From a checkpoint of a small transformer trained on Wikipedia.
Size: 16 layers, 2 heads of 32, vocabulary 4096, 1.59M parameters.
Training: a variant of SOAP for these matrices, 104M tokens.
Each number is 128 + 24 x the weight over its row's rms, rounded and kept within 0 to 255. Layers, rows and columns count from 0. Numbers have three digits each. The size before them is the row's rms in percent of the matrix's.

# layer 3 MLP down (transposed), 256x64, rms 0.171, rows 193-207, columns 0-63
108:094116153151140132141154130154190130161135124106133136132169105137120123132131119116110148122106151155143151149096122180128135148131159126147077111118185114136168137142083118132114143165180140
102:101143130096134116101118178118155136130147112125122131128114077125166130094078097106110094105103098127135086097156156174105111097125128133155160088120117162146141106136107148105124160126113148
105:111127130141166119102103141077113159124186134092141123135128076136134117148118114142152106127119127119143117132139139118138129098127096154137129122089162163127109133127112153214136095144170105
092:094144152119141086169141134133113116100168091102159130155127170117111137121079118113172100108135100085185119141157140115132166123114117158104132160164153150122136121127126086123123121121136125
107:104136123091104145150099106132105091137098117138132172155101137147094156094086113157126127117146116117140129121147148140113137131128140156150123138127129132098131184130219092107144104132155122
093:150142128143118104117139133152128109179135135131123149163118150150132140124130142118156117124140111154168086167172084162094146121114188180106135154130170122157118145117140137150155148147120166
086:110145074100138144128165153142122093145141126154172129057149109111131156106132122151089133138125096124129171119129093094123149091114138126122143116130146129119090106149158131113117150123124069
114:136138114093090103107113157118095156101091110073082110099118098094159124102140130068132131141110115154121110122085146151115117138096156107114112146129100113164125154112100127101147129113135120
101:096154111107145107100128088171164126146101122112172102114151100118143096153126134116148126170098127136168155140139112109120097095106113140133171162144115103111160149138145117104162107161098103
103:175105116124128134115076143131123108150129126134091118148140138146111121130119109129132116167154166121129119167126102123119097148152089112130140104172118128065125107056116132160114144082115110
105:128101119110117095144125166156126078085150149123113148141120182101141148158113131181181148106110146118126142133112154096142123128122099113129146162102072136130124137165118146123135113160152102
097:108112119117109127122104121115108157116139086149119118104115170136116147121149146159103136109176076167147102126139172189168107126154144146159124107113141159133140124166135083117109159122145114
087:108144139107116177117090184097137111138130124125161140148147113142108155167108131159091152153153081116073138129138127133175142124138151121110151111128128141183150112118158158128159144116113124
087:135142114153133125122109119171168119114135123089141124145119105091139110135140103099156080080131153142105100133114137110132110187130142156137130148088120115143148133120175105126127092138176182
096:101170109141089151148144136107095144107121162157137156101180123111121155139127133134146136139148134135133100161097161116109111162114072156134160143103137120110145166145100120115095146156105174
# layer 3 MLP gate, 256x64, rms 0.16, rows 194-207, columns 0-63
097:123115164162129140130155072114109188141133115155152147098117158163108114110144116157132115134099129133103122148104153162146134134122095101127126163118198130133127126130129148151127066102127140
103:148180126087104119150120114144117156121149133104121098157147129102177120154168127102135134104129155156130135134114113110148125169156127160159154125114131125140184155148113132156102087156150175
090:128120173090126113151161168143128122135192123101165104133159111109095144095102126144159103125115145146166136145170122098143140158114161155139113083134115106127125151119095097103140151128118148
106:180160143143159119127109132141099143138131143100127109095115097143155095137151134118162120146111134134151080129143143127142151132171136110139117114128095110146132105150050096108100156117078106
076:127131118113109115144102131125112164108122116162155093126118150098091172130143178145117184116080147096098145141118163119152143119160110114108121134172109134132128105121078117123127085128093102
089:164140131221158126085137131105116163124109120078113125150111149114147121136138153128125128121133100147123109140158117163142144183107103111141140134150139119116158125118084121151136107154119168
102:089071143125140168150160104120138095142152093152163119113166175112104146120121123146131142126137133093119163091126165130124159103155117140092123108074115124117136125130130146181148109127145120
112:108108124134085113169107098147145157107142116122110135087122133147134161098110142074144133124118121089077112133127122168125203133156144164104146127161143119132140118154114132172139148147122131
102:134124137158099119136130094112148144119124200081132172149132150163140123142112156138114132193099134123124137162108135131145125126124125133087123139155144108108107082128119135160123089106133077
100:160094136119120122157112083124078143092101126164101118143134132084086159112088111118107147145144096159080083137115092119083151121133137154125115162115118140113121118124133128129111167146126146
100:107109124117128136083145116111080103105148135082125110148134179150198097130129113163118118150116096126155108143136139130142123085183161107148128108143118128094109130095109121137151143122111106
075:127122101098145104152112104176159140133114127131160134135158138133055129134124106119099099168152160107149113121151103120152106117095100150156141141135082118093157143133132151181107156121113129
084:114171148113113146114128126134155111103151133074160103144130113105121113112116147142105110155105144138128105152165136081157094184123109132124152127124130156133104123136137132120092104133166206
099:092100114138104145143107081118116117112095157139132114128205142161088172110125169112111180146115143128143137136074135113146126135121139124144128133080174140116109112130139107114128105130132146
# layer 3 MLP up, 256x64, rms 0.15, rows 194-207, columns 0-63
101:156154152116111127098156100096086124124117140069132142114114170093136152138139143152093116128148126111170165117137116129130154141139101087116106159145111116118112140072098104090139148131089115
113:121116117121105157133170138107149113157094113148168110128114102112085168120096107108083157140130125105118083103147125113118121125158162126130146123143097139135096122163155098081136182154132110
091:113159125168099104105189134177088124101150077141119113104116175134127122138098088116142079146174163119141137125159143132126140140134125117129142137144145098097157137131110141105128099138137112
093:127154101154127138144123119155136147155083130096113116099068158126141133181124113132118129086106109093102111120139186132092090163092101140117106143168136119111125163135151113124128121133154118
077:145136112127119090143118124126107162140120126133123098159090116085103134092158171115146194157127126121156129128127115139157140121105122120092126131155105126145144109111064140171161092135097155
083:129153126081114142095066108135103150127136184124095156157172140137137114158107139106106155112135135124137152085154125100151123154108129150133159138122121149144096131077139110090139112123153153
115:139161131117102137157104152102114154114100146072121166122161112118124153118146110095089158121125100115133102101057110158116142119096150095139128130146111127122144145103093116151138122148075137
111:099086117154085114160132131100155160098075133147133138100142145127119142076148109122138132121128151118141133143100126165160135117105119141109139085139088091112090103137068148158116116131140121
108:107162144090121155147147124156130120102130138162184141128147088130155112085126112161110174087128114117138133136144127107118100115121164108117111138092136154163157166167150148085142136164128126
107:130124127126114143148121147155089110102110134112106116155110129096137140153132104147161139121092137107134166102142137064165125151126132106130186108108102111138147183139136163118157165141145177
099:121120128159165177124111086130123110116129140116125147147118120139125142112129138145130122048154119182100089138111122143097141099088140102153124136139131147108178172113113093117121134117141167
108:148098120149174095161147097158134117142135096146126161105132180133124101088113148098151092086126159138169145139125147142110129149093082142151112142130132102114121124136089110157084123140124141
079:103164122140147117145102143137122072140177175169145140138087080124105117123143131106121106185079145142103099137151116126132140160186147162126128126140119101125112130146116122127144144131136121
091:142101171129134118130119135148133151128148056142122131133118112090158097161149158143142095123073132146122138121120105140131130123136173088135150141162110156140170103105127104117157119127181099